{
  "num_hidden_layers": 10,
  "hidden_size": 384,
  "num_attention_heads": 6,
  "num_key_value_heads": 6,
  "head_dim": 64,
  "intermediate_size": 1536,
  "vocab_size": 16384,
  "hidden_act": "tanh_gelu",
  "norm": "layernorm",
  "norm_place": "pre",
  "norm_eps": 1e-05,
  "positions": "rope",
  "rope_theta": 10000.0,
  "rope_fraction": 0.5,
  "qk_norm": false,
  "attn_scale": 0.125,
  "bias": "none",
  "tie_word_embeddings": false,
  "parallel_block": true,
  "init": "uniform",
  "init_std_qkv": 0.0244,
  "init_std_o": 0.0244,
  "init_std_up": 0.0244,
  "init_std_down": 0.0,
  "optimizer": "soap_variant",
  "learning_rate": 0.00449,
  "lr_mult_o": 1.05,
  "beta1": 0.95,
  "beta2": 0.98,
  "lr_head": 0.0104,
  "max_grad_norm": 1.0,
  "warmup_steps": 200,
  "schedule": "wsd",
  "decay_fraction": 0.825,
  "decay_shape": "sqrt",
  "final_lr_fraction": 0.0,
  "batch_tokens": 262144,
  "max_seq_len": 1024,
  "doc_mask": true,
  "train_tokens": 804100000,
  "max_steps": 3068,
  "dataset": "wikipedia_en"
}
Each number is 128 + 24 x the weight over its row's rms, rounded and kept within 0 to 255. Layers, rows and columns count from 0. Numbers have three digits each. The size before them is the row's rms in percent of the matrix's.

# layer 7 MLP down, 384x1536, rms 0.122, rows 163-271, columns 256-383
096:136130122100144108122113137142129100158090147114106143103111123146107116116115129110119143141159127122093116163103119142106153118120134170171145108128118116168129141135083141106131105123105128162164122147101160098165127141104112104119117124124102121170045134129075156145132097107099124130118109132157125146135161126099081174128147123121125147099158133135148150169156149058104127108134
096:096149148140147114134115111174129128138094063122167111122116151100114077132153137078119154143151051131138152092124134140156138149154120084094101108101114170162113121125158173119126107122095130154150107106118138103186063124165103066167122147103161186135134128083113146190100131116133162118151148139101110124138123150072127123135120123127116144117166106117170109128120109134121120127144
097:109146119104136093135177122102147118082126122134121121110123126089128091130125132127131136103123146120080142157118165113126088093131123167117148180105119105113177138094123147114143102157087150139126113110149102139102123118153154152119150102090108112103175104149175154142091177104132133121171139114089092116144124098123110114103110146123156123151143135154135118179132130139166127136107
098:108127096118108109121128119096138129155131143102139118142124155110147154131107150145130125112173123101151109132143148122122148158082150117132071102138109109131115132151155162108105157094138129101106093136123111114115171122120104109091191065138151133152161158147098113169096124191101116148135161122115150195117136161134140113182110116114132114187119087135123113110071115124155148074137
099:177100106120164117129133139047096122147128076132100107126105126118130139170105163134164122123155168150173094107134132103145108149142121103099119133079145145124123125145150145139117101142145132154124135104151124109118114140134088116051117145104097088091130145123139166139138101164119130145102060071156078102121087136117130122127136110115117114090120127170105085137135124187108109142101
102:135147122128123154084131134149101086139103129096034123098115128141163114151130061061119132144130141130118125088147110133134105131139087064117108140154082172137104141124108175109136141094164121120176151122163088121137111206103139135127137120131147125143124129117159121125096102160148155090149094105122138126147135129145069088134121163148126152116137113134073118170126087138151064155150
097:137105137136112132151127110116123154129137117160120130095163160151121156151102139104120114162108134100114152131116139123128138102114132089139149185074116160097185124174165148126105139156139110114126158101160134163118115115122141120120109143159148125149168112082117113136170122134123106116149143153135121138101109128136113133106105134104094096139143130110100100149071141123111154143174
163:137104103145129118109131150134098125126089105137147124124107039102108090118207134066135123123096130062148129095136134108112114100121100105153114132156139125131065137186121129136098134084128093133158117117131172108119120094113128123111113151084161179140136106135090120150101122100138110106098152109135079137125149110106120154135127141116102093102104114128110108154117116114135129125124
098:111109150150092158119108129136106126140146142073157098134090135149112153159115131152117147153150104110127145141128125156186151115094146138145082120101121114112171130127123160136155136121151138185102141142130115142128088137063119085125112123150135100150115134091110168145091094124131140168128155160148146103109112148151125115132120111115077104135120123112161110165105158126082121132112
102:156143105138118166106141140132144118131101089119068128152132155113121086131157090153097114097108116123153094126117131077109127157137172155106120175065124129125115148136094100128104112090106125173149072116120163116148097123111118098118128098144130180090143119125165111083161127095150138131150138139109107114127137121133141121100164140131087124139121135148098151134131117124120108148127
099:099137165136144095097118120159112131087095122146171120105158094122110098128156139160140103152101126158135137119165092127174114128137142119073125116140102123095136121136134166122128111126134141091141125107118098142139135150112141142107136125125088140124130063116079077102156138167134099119146099124116130103158131141123094127137147130162096120122110116151129117133164148129154121142139
103:103136113081154115129165168094132132129101141133101138118135139088119130086124101138138146127134109153152148155095155092083097082113103089124149121123142148156152130138098147108149090148104097158089149127122135084122105076134119098151122129180134136118140132140136140125086109145075075119110116151121094114149116117129111100123104125075064135082176114100165122119133130104087144104135
103:126112120178081114175142132124161144130115106118120114135151070145149112116066115105128091118144137105143093097133106125147149113131082117127132152156105102159120129101091135136098118124080122155134145102100102102073145094107096114059115110114137161102120164134111163114076112153124164111139178141146150085136103116125151119139095098142166127146138136127123083120139125081134121148106
097:114138126134104098151089155148140113114123096143131127110107123146169104139127117143139148112094110164158134056135070162148135163148147163148113128105124103099152124139131111126123097090118112119089113105152063128117160085122105155125130121103133157121143112115153138153101148103161135142164111132100117129142137144147152123160161127136108129164091094143165137096128181134109116133117
094:130100163108141138098147133114111136147142129138117159126136114139111085157114102117085151127122144110101098087119133129072150139162131121103103155140170138119099122142128092198113168144075150180185126081125138129144124116163130131151142151093139121174144077152115155124123090161112157114119148090125134136155134175140070157123118154156145088153134075122118132132162158142114149151108
099:156171125120150159113112133140133107149188119147073144105151106123137124136125091082169093136134084095165116077113157153111134127080124154133155114136126107121075099117144105143141143113164118127114130085165144137091115086123118134101113139135116106162099107136172123129099118160163108115172123150121105148112111134114064132119104150130107102096159112130178113127092097116168116104147
103:117115142109156123079157106139117127114117117127101157131112128118094119162162109103117124146145108149113112107143139124143133156136116135125120131140129073149092131119094136164117150151150130105121142133116118100108146156099136134085172103125148164115135168109091155079149122186127157127130112124121168123088131111110137113108132142123110145134136085124120136110130155164143171096128
097:146173120119135104111113176130152105141135177082113174139126145084133166097147152102138129123091139125131108093091096136108119158147127147119142095150145160071154131122129102117111139125145097120132106078094150110050075159131122125119103115117130143152130095116123144121093087154093074106160108151138154140117083096121102112108112131109169110100120106061108126124131142089118144104104
096:112127101104147137098108121153114130149116104148153111123127113091073101111129133129173124149071158127104071124153101142108177153098102135093098146149139114077095115081163135118148106127153118146147118098127087142104158102134142131119104161117097146180197094139127153085175103121157156147145140145138116143104098148110116119107138106093106135175161104167143102147158079140128110129102
097:128088123124178086122119122114129125087137187094131166160151102158094097148086150105125118119126139166126165128115166090130138112131155116128152078122124147199106127128111096151100088081167156123117133109144136120099137115090146114095127124148142153120128148145153118145130050112115194142199094119149151162154105118128090117103156114139144103104136114126082124129108088153119111158092
101:121093051147117117139173142112135123120173124127061093177131122100163156114148131161141144134118102151132148149105167144068103113130131093114151131132126171130135108143164121161137143107140116148143103101122160117123147104131140163170119156136109167104157128124109162124122150135111124129106139127115130124152140099100112154096130144124155116070168146114151157147116142160140136106147
101:141130114111129163118169103129159136142121113099136136138120172197175137126101120115147098128147135122145124146130121128118135151118081140162159138089175097159131149134156100145086136158146132126152113092088148156164126103106073116140071119129129124090091122119107125112157112147098121140136115164122103110159116107104156167123134113101105113123172101135127142150117122128143139135092
099:112129092163135143111121110110122096110089161166087149116118132111074099116102096088122127099091139105149141136138117119088152123084126116117140098171172126154115110102142091154121126121146102143116097121108131118146096123107131105127156130125151166136106119106095129116116101152142117118133107114122090086104135137112161139118151110102138099205134145151132124135082151149097120112137
096:098069125117133128115096176139111101136145125106115129095123125145104148110149127112106125110177137094105095101095168132142116134147164117136153118137153182121119144104108149079142097157127120137141138173106133118104115141167113104161107110174143156086119105124148131134087104156106141128131118121139166138118159144134127164113128143120174154098149108157164172127135121173127093113115
095:105122136144145147126151114115100168159121097116126134124134131133088132138162102082128086141148118149116123145140138078093129126115130128079184143131125152126102148142154111124104096145100133140123141128083120118107136104118146129140105104129130149110111133110114132081099153156151169128115096157153144141124095153118150112119122110102162123079153081168191066128175088114132113154130
098:181090119106120090092151100129198162140106123124102139126139121132128131187128145124127116093111103122119133118132098123113156123073151138114078148155166144144125134134111106135148091179106132105173104110119123113159142104122114130106122145131139109153140129160151114125100132130101108121121159160136152130102144148133139137118112116179090120085125130121189163155136148139072135131132
107:134157083157110145117136106123112110150141144165098137132124154144143135137097134084109136074134146103125119112122105158097125148099158099117108135149125106113134077160158149116160134124130100113126111147132143132133126107124142120091132125139153119129144114114155160144114147092133089079140127122128099086115111101123101148142146137137118122152132110094100120115119133127140134139091
094:127100105106119110116117139149121134096151136162184106131123113128112101142122131131115110151133177134144148122121136104147137131119121092105130093122099110123092143121117104124134166111174101106126115128156092064098108100080092143118134103113124111122115115154140147155129161100145092114109112122115180108134071110112120146140125186115094136134136069127115075160115148129092099161155
097:086100122116183157108141098163114157139134125163159158101049155079115136132100108173072105162152142132126135151121129112123170143126119124140117118130117152147158105130134125147150112165172142104151105154121128132167114110145141085137126092095129126168133123145128132110137143159100170113122089125107134086106109121076123140166158098105131205121110152170145173123113117123134111112139
096:111151103105182106128131142119160128111101133108132109109068133174135109101138122119118136150093099106116152133120147124141106124170132112101176086112156113104144138144144113147092120097121122126109077099098120101174099171156113139054094097110148096121140112113135121147130155091147161138093123092139105155117110076126135109115131170104108114178120104115125151124139122140103128114156
098:107134097122135128150139162087157101153103172119168161120124148088120108133098172144168117147144097158139134140082116091151092114084152155131131087126115141125131113135119127117147099122142113151123142113131120128060145105118121137118142146135099067123115176141121113145082172110082135146119121095149147127145137132108149135133139142070132154142140115123150133119135130110156121073105
094:119154149163150121131120110165115154134069136080138145099141146085108151134126113115140128113138132131114154093106147081128077101132152162093178145107151114126163120158153149117096110131135103129165120145163110143132163124081114137136149150143096096143116121157112155105129137146136122161136085156145118090129104097142121171097149133160078148110141135092128122127090167158123124114119
101:110141082122118130087120122133168142118106122152079151137144106152103137091140120187107117116119090136118153160113102138135132150128126126140088093098143116145201099096087113108111116136140154131123138103155126131127098106092134087176144111081097136154174114135102139133198132138142149123131113176135135124093120132145116084169128117107082180111127133113120149108163102115113157139139
098:142126109125156141087090123134152106115159092136147132114137155101126136164111126143163137126128107144129116129149114127146150122155143130107113110121061096130097152107148109125157134116136117122138111107123163151086150111136135140131109131108122140125135162146117116116137114078109119137172110134133152143121102127216139110115142125145145146124090101084136107110118129113127133144121
099:122119136157146158138071184111111128109080138139089127083122068098188127122142147076088142111141128118138100111107130125138167105155137139078166102144148137115118150129091071149146131114151128134122097148112105103110112088137094126121133126172128124167144151138118091160070137102128106112108129105106145112100122146079136115169137124137135158124153124144155133074146101112100103142105
101:132088108117092084104144117106162140144149146151136085126123078061153115121135147084130179131140162169145094146163096104104126135140134152132134114097144124148094173101111124183130101112124196132160136157087158086134154109106142121097112118155125125133150141119151122117112124109124077150101146116084155096106127131110111146186088117104107131101106096121140154136115124146127135152110
100:141075117116153146090092102099183136106141079137113127119115079135153137116127126136114152122116153172131108139118123152126149129136123119120112118126096107130147124109151130102104137127103135133106154118158153132108148108122129144110095141152131128093164130116129099105109136082130197122148111113128057134133143123126105121173161132167130146158096109131113128130140156136090119083127
096:117114093167127111102128133115110140158113117129149125114107147104136109126106134170123090158118129114117139166081159124100092141119129135118147122097143104171097173151114155140145108125126125138087135133122109144161111089124111130057146094116130137102127140128121137133126126142130099093113145154090138125122169100156161112123162111098138103080129151161128105151142111124174126135171
103:153122115098190154185109108132135136147133129107119091108132118128106087123112122124118108111105082095145143151145152097111122110122099183146141111130112071118122154139137121119151144157146081100137109129099125112112115125123135086142128136128129124122106167101142115161193105120095142134121078100149099110119105119116194169117072140125136108117143141137075107134191105118150159114109
102:130157096143117118077112120123128118144101110174120101156129104164128153146148119115119150161067115125073095116135112102118134117144108089116142111099137159136123104096112138094136145095161142146139082099143131133134121132153135154085103121141147129178115153095078124135107153136104134124103101097112111127187110110119124102130145143141103158118147129149144118108100089099136109092120
096:109113098143137145170102097140172141134160117153119118099138149145120110160105093167093182145102121135104101145087149110086128127101128141099151117124114107126124123099102136105121137091123148167123176159140113113110177128116122162132136163086146143129144129144114079162135089142115131144161105157133134135178118135138107123128098146139113106145168153080135129125152106147137093149091
103:127115127131140068093139114107143089134105130135124102129118148117087132171099103135179116094125116139140152137106134129070097164132153133126117152144157159145145129127153112103137145087136136116157118048144105126122091109135165165098117185108116084161133112127131110068096193090163141120148115088144152167115122126115155151105154115106070148161125092099133129140141108099117108119107
101:122127131142166114101108156125134123147089084133112152130137081096160102144101140170094160145129140135140132087162109112087143141138119130153134095123175175102139076108119134131089130137122116117146081124158150123126100122115118121135146167102136121152078085137139138105093130097154126116119130151113110125079147146143152165135121096107165113150145105128110152151129093142185162110194
101:113142110115092165112084107139126120114133119122120105083139109132169122164160133160154135111110104145132130113171118178125152115143101126127146129149120137133152097105122115144130159131151167121150136092158117105146113194140127155129146117142149100111150137117145115122124134086202149109130126120103103121172135099142135097122053119168146148148134187161146144140190113157122103139135
094:111140110162121128137103158117145110075089159106110097090121089107122098169148137116078128150104145091124145125164124137131112119115132173145155123124146131143150132129149156092170099141126155144096153122089127149169137089122113153142136113093132132134118140123085112156143089143107124145096175139100173131121124101114099165136112159154121119152140131130132121129142147161117123119151
097:145135092104142083151105128144141116125135130166111157156117111152182142130172177112126144146073119170085097116146107125133135098139120134111148113067111147148128102166156162126134126137131137098087174140127112126169140145118113123113122114067153135135098129123108150146108110090151151105138144125127112119187103143125108131101088102123137127125112124134150113152147172130099134108150
101:112064109103137139127084147128147114132080134115121148124119117115124097093101128100124158095181155142106148147099112161180103130136126105107136166146133156146124164145130099121112146140164096131105132163169128101110183128133118135102112142124140141137142154143143097140104122114145103099123123133097160109138093165133132113088098116132125167103117125119152137163153140106131111149096
100:116137152115140135151123135129107114109207093142118127149131157153124134113113103144112101139132066108118144144100132125126122144182088113121103108139116095155157093132153136089144134099147086079146110147081105145141116130127131125149130088115103141168139113129123148098118117138087121119186112136120127133142119081180140139080122098136169124166095108132163086146101167167143134148133
097:143064146091147091142160096121123114114122130105088162134141102134119134118125148130143131110165126138144120159065104096157105157171184188151165176101151132146089184126132134148125138118141097105100134133095126156147139124094127157122129148128124136092133151135113085162100097091126108122130118152112137141151147114084106080139099087154147159105116118199095171153170164116075159130157
100:102121146115114136151130101155149164126116135126129076128156116143108144146134151142145088117128112135160148202094129133141165140145125113149136149153144150119127121112165159107103110149138111114126117100116116131137127116095149135105126078108121123106151091088109140115075130104130117102100097128116100137058114149146104098116153151086125143104088140080126120116135121158117127128145
096:124146102136071115126134138122123136176166119134153079139145120128159111123097107120103154132135119163143120096146119119123140093138129127116078118138124128121158093166167136123102068161131132144132120154114140114107128126108118152106124109142079107095167139108102123085129118157140142141128158129124119126126167149153114161130147144119104137097116155129130137164147130130117133122118
097:153167131120130078113134136107140100077113117097135133107114126139082168101123102077135129121080093154207163111142120101099108171144147165103091143113118102115121103107095129086136118143128119132105148113078095113114170090120135128139139087132104160116117071138115195103117133123127142124123142145123177126113143146086102125082112128136136087138151158126115179152139113143113133139104
097:104128127138099120104129160176100151161128157123096115111137156053080165151108166118158127150139130101144106133125130133104175137123127172175126162169079086156147100138105130140142142144138113161146143125133120165075116094094112153165146110143103101131142147108121183120136127132092113163090133123149129138055118136141128144137145089108084137140156115113090141118122121109090105134113
099:139133133125152106136128115143140121115166147184134134131133111125111134152129115106113181136118126148149165154149160139103138140145077098139113137139115101076119118131124168141167107146158132146197126132132131143128106151133140105095130139121114097169088145165140136117123148103157131107149123168156148160119161176158154134093089113154143163097079153156125119136087104140136135123155
101:109096152169112155104129090188122102162132118150111121111140119145155124151127147133121157110166122115127094146187144193100069138138096111117168130156121109150147168148101163143131133118104100120154143131093158110124128143158111132104130129131123155136153137131083167172174096163140177137162129140124148153136149077142082136147161105148147118110095170104110148143085090169104151125119
100:119120102104135120161098098112107163169136131147101153153107169126122105106121123139070087077116163120119124095131112147135128109110105111166104094125126121161149107098123145109126114120120164146159134124115127152129137136117081185124130147126108104125125148122131085128117159062115136113112110109151123091099091118155119124129077114110139119136123112134142144131159061102111096096129
100:096142140151152145138129159116110149117070117099127177115160136173108119115109145135110095117155148156116125134080140154135179147123133147081123163118125079189128145121068115135111131099118102122141137155143113138112119116122100126086115107144125128154123078136097124147127137121111128134106169108149112111107167117110132118172136135153167158137117131127131095123149103168161136151117
099:146118159127136087178130132159098153102104125139195121103122193106119148171158141150092149173129080180133102121149117105144156139140116139130120145197150091143114099129174099123119114124129112106138173086110133091111099130098115169116110064085149143112120086086089109080145152100089140130149157159130134144183143124126144090144150122182110167175175150130171124180173126145130149109125
097:113068105102121145157143162148123099117102133085128110153116111138140120119138146108172131153114097122127165115136118099114146155105087134136119136069157122146185150126174121077140096106136138115187129075125130111065108126115118072135159100148189109084115134117113095109091103140105103116171146133154138108115128153106141140099115137087150134136092144112103130134112094117108123116142
105:143094119199156078170163113161135160154132162142185095124133128155131134082155153101126145092137122159128120094142144144147116122119170091127125136104126109107109149116192157096110168131142093122156118144134147093117154131172117155105115147134088115129111112141177129104204138139169106111119100145112116095112156155082121115133130138153135130132143104101151143118122106136138151157115
102:122207104093138143129117141126132127137108066100131117141132121141152129155108108141149126126091105187157159121100118113151088107172116114122162136140155134139136104145149169153141135133113157136146117117168129123143151108099140148105161118152132122160148093088162157141142108104124170137142094102110094119135104134101145107148115124107139117143134122159136160156151090131131135099145
098:134159137113156128149140171140118115097111117084135134163133137115140135158095090098093132144116128123124141107131128102093124097145110147126083121096145093084097109086083150120110141148097115151108103111080131104133106094087088070076123145101155179128119183125187140100139133149089121114133123139109190115157141150160135161130106109118126112127141126132118099108135148133083132131092
101:136069137115140110124109130089119120131163118126118115091111138128139144072140116076107100077113150152172114147126115122068116117100168132096119145095119151124107136122156130097186115195103154133109136138158100095127144068139114122089106105107115093127122120102054153153141138122151129119083118148115142097112099096121153114122139113108102157119142101118112138104136163124128108121092
101:107136124122146119114100096115143101159140076165101094122144127112129144107151146117139119136100147077135139145125158100150116156074156139132102120125147078083134134130080133168141101097142112152148171104128155114122071134144130077092085161137088139088133141045096116091126093122145098151129120140110151099138092129129105091093129147100092102173131146143139119097155068131147130102132
098:149134129096107161132094107121127133156089184119075105148121092121148168106140130136154135122135092139125145113095128087175154156176151134143135155145159093096154093075163127137124123117181148144116093075109132124130109148131124110143150105124140115151102163093110146128109123111149130160129103159142142144158105113120146104108139123123136102125123117136163120133128149123138102111111
097:132094092158119143100127100134169105129142129159132124110100111144117115105159096084143141100121090101129148160115131139093123140083147118127128155151156123110174122132144128099150179140143126104146165188128107110116137114118104154124100124119098136115140177169129152127144154157102096145174144158110165167100121138102161125098114106126115136129132148124122107119143149090139122102132
097:129169099152084136128160092109154142142105138126097134100090138137128170134113122082112104141095145145138125159146142090143123118130157151155123096147140117098091115107177131127152146097137134142107165117113145141135121171106166129104082104144183125114106129127154113114106130112156124104129120139131123133140186167157120081127139118107121126099060186113126119154140179165124148141115
096:147140109104118105121080120122086123119155182116129136112130135092128149138139106132152151095127110136162114126123163096154126104095126126127153140157148108099142133118146148135129129108151149140143150117126093123184108097145138125097135117154120081115119173101113136131148070149111145180098163148177124109090092108095123078138099139147163090130119086112109134143127130161134102168114
097:090131133118143117103138112121083160170131148143138151116092118130143164114150126131124113088138128144090163132106084142100148161126161139120103097093160065110109109172142171054093109132173133178153111107083101119117110109176173151089096144116099115132130108126083131137164150113097130122107162094149167140104133125144147125109137135124129135159155122140153122139153141133139140124150
100:115126163159128171149099098075174135131112115090148145143111118124117105123138111162128099096122114098133138174117134120148099101140117145125098116090131026154196143132122125126124152145176130115154150150110121110176131174153128170140168175153107111161151095108150123118152097141135152116105131107140169116143131142132133108083101147142133103131134097124129086140169122136149087177125
097:121113138124108103104156148147148145168119155124141109112105102115133150143179124101115113163127140126124127136112131045186148075125094131172139142147080146076108086129140155167150108130079070123113137100122126125139138136116132138183145148142074180187130141099130148160127072131131154149142106121137133130127109122144109128092145141139122124093139168075123136109133130119101121137109
099:114121145147090108107098146114127097163154127144111111111169160115109102097131147167158127102121083115117097120128143134144131110146139097123112152164112077165141139105149125139114126143148134147129129130146109124099165161132102118163178108140142124080126101151145149149064159145137107144083103120142080119108092151127119118125142110106149087129113137113120125133144173139102137129120
099:155138159127167119133120094183118146112159133133141151173115140196149116157143152173119119171153149120099124152144143122140134102124129113141121165105113149195147102124109138121140108106179122145113132092127151104110150151154099152119127165132101167152087148076158089122148173143139114134134121115102090144121122106161147102121139136134149157085116109099112118126117170132110139153110
100:095106134135133150152119107137105137151093131128094117143108132111097156136148146169124158150166109147088129120134081135174164144101143113123132136140101123156160108165140186128118135102157113136130128111158132147048103133137152130139145140127085133139144162146160175118130153127126107109180123105148140124108108075111124105140157120109120140165108086118157137138147106137137113124139
104:102113070124137144130130111105103128044163145111149160112141112158106119106148078109101132107143131077125114138161128111156128106085159144155137141160088140057170097118162113125159091133079104111067116135115133109109115100118111160111149123148125136059090167164147129134179135107152129144064116140148168120105106128091147149107141125135102136117066112154093079117107128156167106115155
097:128148130122146137126122103073096122090093140121142146140120118109171147100113132148182121156129130135108095138122131076108137135115097150103083123147130154132149116092177125104130131152144113150128137086149110117160148152148147111120127113137109111164153120136094116177093123108148071100109079100158106125091125148145140122148141128141100143153135129106133097130139122141116167128053
098:157150127124147097092145155113091131110153177150122156110107174097138098095106110129144100078116153136131134100156140128085153123135146124120100134134096143124130129125140144181136152091165165111159144128127092102168134155115146142129129136114096208122111093135135170131080159123143143135145111148133185140144135097139136108145139085088143147155156073100171098113116132152136153127170
097:146118171130171157125106106137112092136121155142150101107136112083110130118109092100121154127170157123157145140111151132154121103106135136108167105135147135121158111107120132063153109123121111144072099155127087125091145128101120162131158105128170112120135146140080155118167052075102139107095116117091111157174126134130115086116114147138080094146121119097063122136098108157136140147173
103:102147178135164088134138105105119147116124145144124166126173111137143189156118174157152147200135129138136174143140120133115093161159087175149075129129166134140120157159117146110129120135102129137054133118129096126124125125104123148123117112126115140120143124118158133131127107109104186141117140115130119131101113113097135099123150121136125140096169156140152112084129129118141149124113
103:149143144158181156138145131168112106149134117111098131125148108148109165160137129097119138161134145161119124132073170098123130143109141113134157116098159141133128085134115146117152167146148073110175139134117143153102144131116145119119104117116141128127104125112158112135108104142140144137144125126096134115116129143164137119119133142114127171180109150064162139097114111128101135108112
099:108147137137111135136150130154115080119131163107106123119179145117142113114140120109114151111156175101088130092124121122116147141143134101144116081125099103120150126097096136087175098156109101100112141101137110121124145126133144132101143162150094148147126165097141145129094099161136090140099148187100137159144131195108134138153131125177137123127159140141141123169110105128162115132135
099:113128130108147107115121097155104129151115123122150128145108132169117153114132085138093147099096084165116149103112125161148104133156136111157117127129162129139146170187116114121147128084113103148144121083152111081127131071139114141138132125160080150078098106162144100120120134113129133154127124150122122129123074066098078131132137152130100084113116166100144125122106139117122160090108
102:158127128099120115098122097147132130111159109121131139121126124096111140129123097125117129126132128124100102103171139148100163128128189087101110148139094095143137164146103162123114135126144084173111147121163131107112091100110106133116154134155165127126150123126112114122087158122154131124117111101142094121107107105122136114126117101082115158141139122144150077116114112133103117136112
096:116143138108136179100121149111120166144167086126139094106122148084125088107109151145119140108141129138135114156147137109112141157122100118152151139144105106140109118117150128156157104143128126123101124119115105085129151175136109127127108141170119151121126109150133130143131134136138118103073138134124110147114159166151115067140079131106135129109123147113102099148141158119108133145115
097:139156148132067075139141117132129101171098097099142147106166145142154152130144098144108142148181145117118132167145130120148121133111144118151167129143123128092148141154110145135133153126118102122134142124136136118088092113100106139174149133154162086099149130152147125124125122112161117143154113110113150124121146144094106123103146162138129119149155127167157127127169137138149163156096
101:127120144093111129092179109147129153129155148168100105147119092091123127124095166110107123106134123149120103138149174122120127154112169097111146079112147129142070123116106115145081086098135131101133157145113114110134112143141154114126143157127096083118128133170110124131098156088132113125126124182113046110105066086163160113140139154093122135127102113125132119128145095100135060111162
100:144177121124129103109096118106077140149121090137122144101096102158161107141117131093133113143133135144114138132096112104131139136108119168165137121129151134159075118104118150104105124117107143159114101110125124090135124125121142132104128121103129142117142124086125111107123128117114079098102154140138129184116110206107127158126145140141124121133124061078140138071103146127072124150155
098:116113165129113120108114087155129127110112101093117138117130125098095117137117134106132133132147117110102116123088075113099112149128135163153118124128111155134142142156105133094140107130043137089118132143148109122155113121118138131164122100127088182119138143108115150138110164130135147122111098102130126115130117056140113105131121154149170148144122131111126122141140116113125120104133
100:140132129115109180142127095147139140141134125119132063130104137121149113109094097149154131155115131157141153173143094091103126147129148166091125142170124113120100090122137077117138111145177091098149169111139113093113157117130143140139109124184114126103069152149094119083132126130085139147118155167125133140114149090158126147140125116141155124132093083153106122136159075135181144176128
098:142087119110111077157132126126138106135108167109148125141162115143141098130139143108128154132133174115113140116104163142093133098164146150146113156171138110129135130143141184107140152135102133145148086109162126158121158150071099114113111129121157116133132136167109123127121123131120114127142122081125134128105113129149123103137166117102174126139173114098136158154104114120154123140128
098:127142121117135161102164118116083135121105151143114142133147143138150118121112156108118113093118094149101127141130147105137129153094085116153117130141144096150137134110084163133126146155131156152114072127127141114111154113104133166152116169130128119186109126137143129128077173167163123130095142119149139114116117147129128106124119148143130096135126145095104169156123084113129138157141
103:158133099134112133134135104122152104129160143150121137111131135166100149141125156109135130076129072147092109098163090122139128140160098122128152150136153132111129116138165147127114135115176145140157129113122109144123119100154124111108113108090147130128107129172119112135159146102155103129127129129094140134111096117134128102111189112140142107092117166115117132151099109113111103173161
096:126088112128155138140131097143192122150121084097137131125088152153147139146146126130135146144136138105108130092126124156164111127120182145146071096116133143124143111120123134144135116112176112144135141133066134137081088126113127123134135140104122091146116176117141138123167159142085117112125127102138162127099103081131128140148138147147086121111136162111110093112132147109175130174182
098:093141109102134092052173106107120171152133117089163082144159133138157109122144124158135118099113097098144163139131167122146097076104130093087147129142139124075113139084128104110148141131158139131122118096099148145150137090129139164139121121138139136127113140129112084111135150085142145100129099112136107099139159139143126121100140167091106100121105153110165137162134115116130173142123
101:092075117114139166132128133125114127105178111111135153131140178139104161097110110162122129128124117104116105178103116105167121154102113131133098094120121114132107090136140118064115112121150132154105135091113146135157167132113105088149119133094113155164165090108155132145091121150095144122165158139116112121148161117108163187164124121103095190136051083111119134117113113152115108138139
100:159090136123145122156187149121117101152109087118113104134142135129152125148146139090139108106155147089125129116150127084093139150127111193147137101109159113142097146132105122162123147114147132142113114118140107115092152164098127117129129163176112129124148140108125128140123095162184125093129144136133113125137138132112115106161080140135121130135159106144071166095124154084152132109133
100:137124167125128101147107133097110138115111165122126137106158139129148134120147128134171156156165147121165086145128134155111128091150109125096100171114097145156146140089137132191159143124171146128099085124153167142108140105110138111076117073119134104092127128104130142162134132075107140101134126165104110128164146135135118100157120111175150093126109132133173147170060107165136143113126
098:134088145104070119162105120093112108123141145139099182129127150096145124167146193097146117107129116179122139119140122125122133139105138124123111114117156108136134157162140115140147080144122120088140126146125129140106099107160141143096143143123107137135105151118150132127097103121084110121126137111154138178132097161149128126114150179145119082154184171125087134083102106101116127074121
103:110144117144127148133115148152153104113184147125151103122119072124098134143126171143149167155108138166122134117137124118117132144102099116113147094076102119129148137154096133121120121154115131145132161159129149149125159127120137103112115151114101146135110171128139103168175107146128104155161104160144108148167099140134138135119138124113121149134114160119080125137081082133137126112136
098:169128096127117128124098126074103157160093109051141120170130110147102132128084134106167105120145141130123164122139150102109132147136120140152155127121097150154119094110133163074118112157105144104097146103111124156100121098099133162105135166167117133126124127152164086112143138131172140160123148090102139106093155105140129131110096101124146161116125156093119131098131138149145180132104
100:111153112135089130110098116113148099117054129127134124125100172118124107122112105180142140138135069134133099122108130127088124129141130129142104088117117148149132122142176122112133090121136166150142122109136102124138158145130125101135133161174119136100132095132133121127126138118124145122096126111126152156125130143167125148134125176157116113159120135144147105105101115112108186148099
102:109123137149082091144147083164125115164150153170145127115124082151084154124120165100125134153128140104114153145126093141134152100102137118162118156164147139095089098121154113166135108123146080094145137128119158095100127130136122120176128102100142107137117089126097134126125129108126125129154142122164110128168110116122140063126096104097141156153117147147110111120136129126133126102096
099:138093121130125117173114128158120127192124133128126137132109121131129129081139110161128163102123102088149129129112124149125123111126116147160148138146155127132126122139096095132194108086145129162145153169057082107161127149123121092143082139150116115135168121105137103131151122108103149167122118127138083123112126131136111142161109138112117105099154109141131103111104132138119121149121
104:159112096121168140132113112141153107124119101141124140167165134142092117146164139134132146136128095086148121095142118117110077094126163131173107134075143148149163099127107085110153130099147124135105128142149079129085093118149137120136138126142112084131126102106105151098116100126129149103134131075120133099128096124115109131129144151142099125117154141143098130122139137123116057093149
101:117125129123127129135100160081134158125117117125136158165136131117139127144104154084107138157146128131122115139143129126114161162115156089133148134120142111140117100143170136163117089093114113077136159130131108172126144151134086089140146160116118131169123138090109116092104154073166098129135116145107164143197149100124126154127149158112142124177137115126137093103109138143150116124146
098:113140103122129129164118107115101190169163130118109175146162142121107100148143102131105119114075111141131117133156118068159145106128167141117103128118122092110128145105108140141075186117151112141140133147128131112153139084097144117129171094131122104112084125107100138158118143166108137137132128151141140131131121137136142086169139125140135146157138113130136137107138122140153077124156
098:101113147095103081110144138081150092124111108130095102107120076110113126122136124113090139119146104089161084100133118108141123144127119118129134114127167143128119136107097103161105120135116120119124114094135082118151088131130116136093142102084151114183098174146182181121092158128111165139102150142129140112098117092138101117120134122115122112070131089144139100156090131164128125084104
096:126170153152129136102133150096122116138129140142123093141113134129150132154152120118115135127156173166145157118143177163089128120166098120108104092135102090184107101096143144176099126138119116139100129120116104091164100115110128127140137158126127143120142116105125123152081152170117133149119151090124104130085094111088112096139114106100110181114156107119114148148165096151199113136146
101:125097141105095077133149077150187100118105147126147142157132145135176137150123083164109158136099072130123132138140115089137141146147162147104131085145110139146143164140173149101108124142147145166176172129140077128136173152135129128098132129113116126186097126132099132167095116093147115092125111164137144164155096150144140120125151127143159099152127132140157126118115149139116157117095